From a checkpoint of a small transformer trained on Wikipedia.
Size: 8 layers, MLP 6144 SwiGLU, vocabulary 32000.
Architecture: RMSNorm before each block, tied embeddings.
Each number is 128 + 32 x the weight over its row's rms, rounded and kept within 0 to 255. Layers, rows and columns count from 0. Numbers have three digits each. The size before them is the row's rms in percent of the matrix's.

# layer 3 MLP gate, 6144x768, rms 0.0821, rows 2630-2663, columns 576-767
099:114130159099101167116117125123163167099147111133135117101145134153173101174069091160113144110133184079041111150055110130114135148132156108156135141216124040151155083112150161166089165146122138080150062124100134120125169169159153152118122093109055093129125084117152130118169206106083127158115105126157114142136205135149131174123130127093121074118114122078109138134100085160150115151179139130122078136111076134167096104136173162161116143142165135126141149117139060082148088140173181134131132124101178081136176107129153146112078131143123136060142166143077041141112126139105099126
106:092151091130159179061087170108102118143106199122098127114142100161176103125122130134118072093137195121169107168160119144129137165138151151106189208142128136122102084164126168145100135139130151148139167155160134111143121174133132084100133143118137170088179168113150124123149132161179061143126113105123094047112149098143115099177051111159175129104122179164132149101075158135125161096110090171129121186161119108143157117113123146123141090127120072121191173127165101166105110211078197144130097148111066059152152130130159113091150177128136099109121139156160162154137107104116075137
100:152130084162119197128063128134112108146057144107120135090134147153094189163159115147101142175135149137158056128125029152127061133151152135166213101161131093096128145108136084143105122106131137123091103080142147092115134131118157120188197137082135109104133069187117178102164144055150113175133135077103145153113143148148138123158188082103146149129133135113100116116083127144128098114091076122095122151125131131121158139156154138115116121121171104127137185127074102127142163117128108108133114156095103086116187129142109156143166187139099116104163133123155145168126161184150062062
099:110130106110154106143151186130130111139181194205079124159170148114147151134080129194137133129112115157085097129156136151100157103092132122139125131118093102150004118084179133166047129136071116115087133097131132118179130133166105128127106102143148092125133088103093092152078161212112118141149112138153166149198090108121145184118124084145082050177188148151076155129113162181126173091123143065086172106173145142165181133166153189151153129126146134134111117133150139100150177103154122141138132132174164090104126064157139124123123161177146149080070108171133115105151121188101157132
099:114178085140097095061119067098134096161137154189103141126148145154164067128117171126116087102132141137087140129060131122108143134194099126160100162147109134108120127116101142117101152127143139121139170162140175091084094138116151137136117125117141107118155169151128118147071147098160121118033155139202116129095146138153112110140096108148136177152105164112134135132139103159114163094108140070168074153136146129177169197124096100116119068119166210101168081085092160096175112096099145073102133109148099101154162113159129093089135124039126147123133146136196110163155111184151099106
098:148093156076151138172070110118095119160146123153149145095177097109114172187109124130162075118201131088126061119100123093124087101071119117153159109100121135143088110112155206077114179140147153134075093103175109095120106180136110115107155188143155138121144118127139139069092150101147091083120104188138095093123180081131128105089126155152110129155207097063094115168155217129120130169074172133160162112087141048102124103054113138093145133137136171182149142070103120103107116134127111107161113123180117129134095120109108153094144174136097108112125081150164128112109151117135137165
096:120122192184134123088121086165141092180136131101171168113102140150037126127147119096106125180148082112165154114176153104133130119162072129124136106141120104113099064135105054079104126097113082119175084147131085093095141161146142130105090100144170149092114156089157115137159198129112149185061140144101123106159100139128155133126105076104150110112116136073115132189147156044125055156063168127192182111197091125087084171145116117128154113135153080070097165146148172125116105110150127109132158139111075123096126115115113138162217146102179145097066115103169146118082140179088118171
103:087058153129204193083115103121124164153052122171149040152131189102145124134146125131159057116123141138156136131104159176167149108164103164147108147159181143177125146116133131116109149138109111128131132171096124121101151130147135167088144153136152162113112088130143161154152105193150154125102110138142121140169117148147115161113139167092154110086137162082117119121181089084151125186120145099138131160125121180129105118155157129091170114102116070141125094101080163065167180104105101121092114030132131174068098131097090078082146111152066102101149129103173146102155154120108079143
095:144150131105095174115122035133136149153157093140141113133138086132114097084106108114159164184109123147090092140112056106167149039093118159129133137104132161059057126211126148112147183107083174104126127124113143140080169140068146178132058097149151134169114086130121126138161182095182122067177099185111067113125129120143115164126127147070155109102112095127117135108098087107094105129077118129113139136154132139140122119133099077123082110163118124092165143178093148186114122081113110130135119104148040091078140080150126105067113139158135125155091155038104121136165163158122105146
095:178174137108152202135107150117130139111140136122077154088121117091141115119056132103124087132114133143124167084156150188140095150105094187131135077127116107162129100123153090157107131127136082151132166138143123142167091095145173187161110144198150112148078154092071096173107097138175101118116125113096121103166172090137154097136149118128098142098063119105149214122078101124105105118134119112089146153111158110165144134132123142109113114127160151094161150120082163086171122108122122145103132099129103143132156119087110152072060193115122094159169091144172092166158148177136088092
099:150116182119140118106127130047181179141148088049114136113087161120199144109141148124134117123059150153129165108120163146142096170157190134136120161101100131141201150180159167125116119151119109147167168144140111139133077105132171081189121092119117106072196147136139101140121088142106152155101155148143170106146132142137160156199117131128105108171185160186068126159166117158177073113109117138169141193140133091167105128139153072140192178133143102124108104141161139132087147105133088128067093144164156089081089134114176137132092101106180126128107153160117148137100138180131072118
095:162118138118101152105139136094161112171161118154136129111126158091142128093092148180153134165062136140106112065181109112078095120133119102144158126128157109117127119152054117150112132158122097111208119099097072152134125202156054119132153164112159070126135116145141123169165118210209127166152126157042125102115142097120158170130170190154096092123109137097157150116115111134132151164116072118206131082096136132142143093161051104145110156095118118196152175126113159165143076101115155172093202092153101148120099114150088153115071116096095092155104072118159165144123144073111164061
097:163097104140139089117122129125148093121118081112102085136164174178157112063152127154081129149114144139127125090104144147144098035115151112163123102157111041134150150126156149078168131135006173135141119170156121150106101126130094148128132196128138098162073135126104133121180140150132083111148110162121113170122158089149126101122142141129063106160103083111091136080129092080090093113178194111212145111119124114126118132186144067160096107098033120101120064110092130107112115125134135114191130096159107137146073144109079142104106095147076130172115148101075126118125128171068140175
102:187142125104144092125223147115172112116172071123122165104178114114151127125182153102177157115102204114083147136161180171129120131120140126168184079137122154106138160162150172155132109115107073078082129169129095065110126127112139152126118165146020157157149129092154136133145103112103121163139140143125174066120169119191097141131178110144122169135141164047175145097057101167138057102121128149162162085222075159138063116177147131133124170151155182140141147133153124133148085089053141135137092100175086078103134098179105169075132118093124098098125076106135126136123129085089121108
100:081155086067150102103083130100154140080113064174160128112141149042183169115144143148184104162178109091133096123098097130088101136114128139149080123084124122126204128049152111159129114120067169132135071091158119094097168149117112134169136087098130073125070099092158122139103109097112105144115144115171066114136135077099124130148113109101150223135162080144101114137153165129138153166160187137081127067146118112164089085113128133119171045103148070181127136136142168144104127159134193090122090152098117111074148105143111121174238098122153100143162086083134147110081156115099107147
102:128092117124120188113177098145128142147132146104160140088134172151124082182138095162137088138133098141095147154136121113156174196102097107089134145111145096132093117117045103115088146116106067109108122168107091135119155152112111138154105117085114098129152097135140147111107139153144087177115084137073115125134103111130100126095154159101169147098141162158115151178066118055169099084125093129148140102147158131095127146162164129128116083096176170148105088091177093113172076156108110107114141151134143102070105124166100129085174088162133161074177086099162146146102143142147144124
104:127151066118107076146141116141172082105096081137124110050185070107101137194154138108135092122125118085129109151139102088139126071087116145105135156162170106150157130108111108192140172137099158167131077143237122128129127174067113116134139142145136153126096068093178126133163112155184103130089166036118107138159195136143128132113138186147129091113154124124137159143125139082179110116170115140154100086168084153115142172149123112118158096174095138107170111158151129198083165165154129151147126125176171108167122121179144103062161124178119143127141170151119072073090147147134091147
101:104096139171087129128099151095099131127091140096157134104124126142158122148127115111174155101153067152120140090198165102177104196114178083190152124143122087101196154147138125130072134139087084120194126128141180078109127111167103118135192147065156158118183122099091143129188135126100093123094166109174134137116086136104121120136169167116175164182101135227146099140147083101114195104113125139085183083106092160152140124117132143124115140163169155114132177149135108158184132126096111136127102116190078178200109075132158152127137051175070089178144128107148153107138097100198077193
101:127091143159174148098139171114112089121122122158158153131094096144199099073172096106113118137156143143112119175071135055134156175149159091095125129184075122089138084156083122041123178077152189145117115115164091102166144098182142111138134149141093077119120157118178139123158167106112097096177069118118130088128074085153127169137162147140155132127119124103127133076189103114091122109154047144096119122103154085123197157112109104162144097116125112137168124093114050157126082158119157096113097079147126122151125130105109083084141144194130082182170162118082112116133098149108068153
097:118110121119085157111104136119141128103142122132127137100153061140159122198130093106104122151116144154135141111063175108120078096152097137147124111141165117114171106159091184093140129107118120166132154123101170127144099094115151137142123174115062155074183179106106032080108069131174085154164127167183113153152122190100143137083080114172143118129107135086119095111087062159093123109137113157113118115151180084101158149158122138101114179075139145120101133161051047138162187180112155131100151098137148139153102177156135160127137133137148101093112129133139163084128215142192182124
105:133111155101113092191147140144121157132107151105073139166149121088125188089133094120112133116123211159183117126116181104173147132136155091082139096086128200139154144119106136123102153115136123112131189125158152098173106135132104116151088128108111164155120123142130149165175069148123074126150118168157170104129111149072103091210231120135127147000125163135140130147108093115091134098136095084132165124120169170125078186117141118128141123121189086088117132155145117096114096082157110166188102106129152097156141124134081148083051112150132112178088146153137177134147138128130132155
097:153116098122127148093136116176160141125121173126155032087159088112172100070146158135140222128110108161125167119102138102125063058103151118145088170138092119128086124116113092088143157063124129143203134193158104113134103145094158162117100098107193142100143197112112137216183116072105100098124130124179142146117145184158160135170120143139105138126130172165131116135136180109103001100067092119119145157112125062157109124094093119120109075117165161115117127084150148172136163094122150122192154150192107126148102143141189114130126100127145098139115157100166192094143209055147171135
113:081091150118124151144111140163116143170128186105124119111115120088135186122143159098162093132076172109106136121131114117108132113125176101147148110152167097166201179143122095088139129163122048079118119147151089158154145136085100166132145111148108169146187116100110092148134130135156122105162088157134108124118123126093161075129119158139073111165169156122151089105159126126111160151129132087114134110105118146141142116120176174069171106150135156173069120112129140152126135083139175183141153128092059117083107159114123151122117158115088124120114113114147100133164166069103098122
095:154153171195120136125103124099098073149151119074108102132142096112148078103207119125167148097157184150185150142162105116117143142154141133109147107112177114133173103144158125109172146155089141111131153076159184156108139125145096107176043105126079107159158162142089127142147157091090055164123087095046125103138182107150128137084126094188131095155165153158094131185087083116145177089099066170129172121110129172047154130133153144171157125184165155106096087115204114112155108086140129112151206137132126129183116129131126171096137088149146176151142132097115147087103087178086138139
098:115166212144116167138085159140123132191150148121227169180151095096103078121103120131170083159193069121126105139089129135100177187159141222146143126051150116088122120156195084152113102149110109131071145153131140160131091152107146126102146049165160118112138095144152107129119178082114186145093096099145176226098145079071132078107110132121137120126123069124144073162163061131131151146088138127163131094106153129170089156074113139143130117121169112087106104100106097129108113090095096120128080080145135138129081144104126149159139131162177094135206112146084146115191150166168115151
104:117099140120106083116152094201147120151094074100136132132065130095075155129127147157116175070124100157138105141129101139184105121064147109085134095119099122118123074094137113131192144081153127182116107099141110108128094110163129154083141140062180148144149128068143140077095111106143092127041094127105126162145123117144080093120057082092157161092139150151130177130147087198113136129152092132146189163112110104126095128105108105092160134142107093102099155148124135121108151090135115134147164096169127116100172105139158128139161145152163110144133054131123091149106123119151129123
101:056064114074113101129154172196102101089137126152139103153226114126161126142077127173084080130122177195165108162089137115152114166159107170132161149099105111176169119095143142171100126122122100115124127179179125122181119153107154125170084117171110142150092136094130118143137121091097110150159134128167108103107144186149115107042111147052164122131120096105114099130108155119139177122059122113096145118157200099087056117143092088138136148113161080083095096122091176132140126107154150123128119112098152097123158125124103074156082089130101100167123161098143203125111128130140064122
099:071156102119156082140113133167185019150185121111133204146149113184126121130157105135186136113150109186125135105024138173100096120087123179089126136076122173179093148036139167142145156164134080176154153115112156076187119157109138124134139139153152161140139059098127101090093124097117106119116094162198138088144120123132120146133147127121153175155138084083103181191133103147096048138120127126111164199157140205080128145159123095177159134108103161039136115105166106140071107150110158126162150130155089138144094098105139133158093055105162045156091083084122146105147092101089078190
100:123139133074095098089112113128188177117094118148079065125191089152102174129186156125075097105084140131090148221090144108123092157074072107124128147076140129132183080196064184140146155096117115077121141140151185078122185139139136055103073109157128115071149154112178123150106109134137144166157104101165166153148137122128126155106132140124125156144143094109126128104095135161123106138114133118134075145162166172086132151121135139072151172103164119178132091123143061129153092125105175133149100064112143127133120145158086118160073090135073138122117120076147206156054102114112102122
099:144122137048105143094121193123147145114085088062105134163149109098135133162121135161140125146155166107117112152094060114138157149118086120191107110157135185186165111214170147093163131124129114129161086056126120133187114154123169121189128154149072123105145145154076159120127086139216143131116099073132148111174135053115111198156129147110134146109108117094149158176120127135145131123085119096172137143163119102133111147097094107106189156136143124106076111106151093097172079139127170153045091111164047124136123090111135144162091096139156154111132155090097130116123196119181118084
098:164095093079086144151064148156125120135151106084112157065185131154121146139126104145107154205100172137128158066130149099078091144156162170146135143106154173118123111108074097135157170073101103146153112127147131094181164110119109163105135133145135132128156168064147125120075146169165136127157140188101149124058160105106095095099153121129049081164140172137117096164118162133172144126109099191126114129144138120150094121194148120077102107141220141104113102163144087099107069141157135085149131181161112156137058085134107146117165080153055072133150135201136130089183164122117182128
097:074121160143075100147141124165118128143103191186162126136108145076146129160135149136103103131078108077163139168148133102104169122169154154165082126125117087118114147152150092131135128153141088125142131154132120125111129150172097121144093133080127176141177154138106102065090173150186117161084102135156118127097116072167193080100168095142180153106176131155133131123123117112157070132143160088162148133165144119106129128083134147136109100120113176110153152149030139132143138141219106146103086098159156084106132112122147132162126144125108107139079115118144121106144110155182090095
100:138187109124128195100117118049127101089163148125158142152141088100140160152133160100122072106132145134127141144156119162130177123168097101078168151141128131108111118147087151090133114125136123088107160130107165189106123107096130174181151140089118143128153137103152087139151127069170116123114112138125115120175143180162170101096125120145160172132139128064143130091166104160122116094095089122086101081152111053117146108107127090115036131129154158126099134120148149117101117159092124104172146158157115161125076134164126119146153181143071182082157152163087142145116063161117148221
096:164113141058134134080170080167129165124137095155135097191186132146099102116196138137182103091128123132179091134135130084141096141128132124081160113127132097108155137139119140129126133093139105169137085086095121147132171110108105101114162139138085088109183127044141138094121121081074172107140064125158146208085149156103174135114167151176127134103112118124153136112092036170150099068164128151075158073173097132069104134134084078110197150170121116090113125146085083110078134155190158094124128139056109095118151175150141150126145165163135104124109126065152118170067149127114107208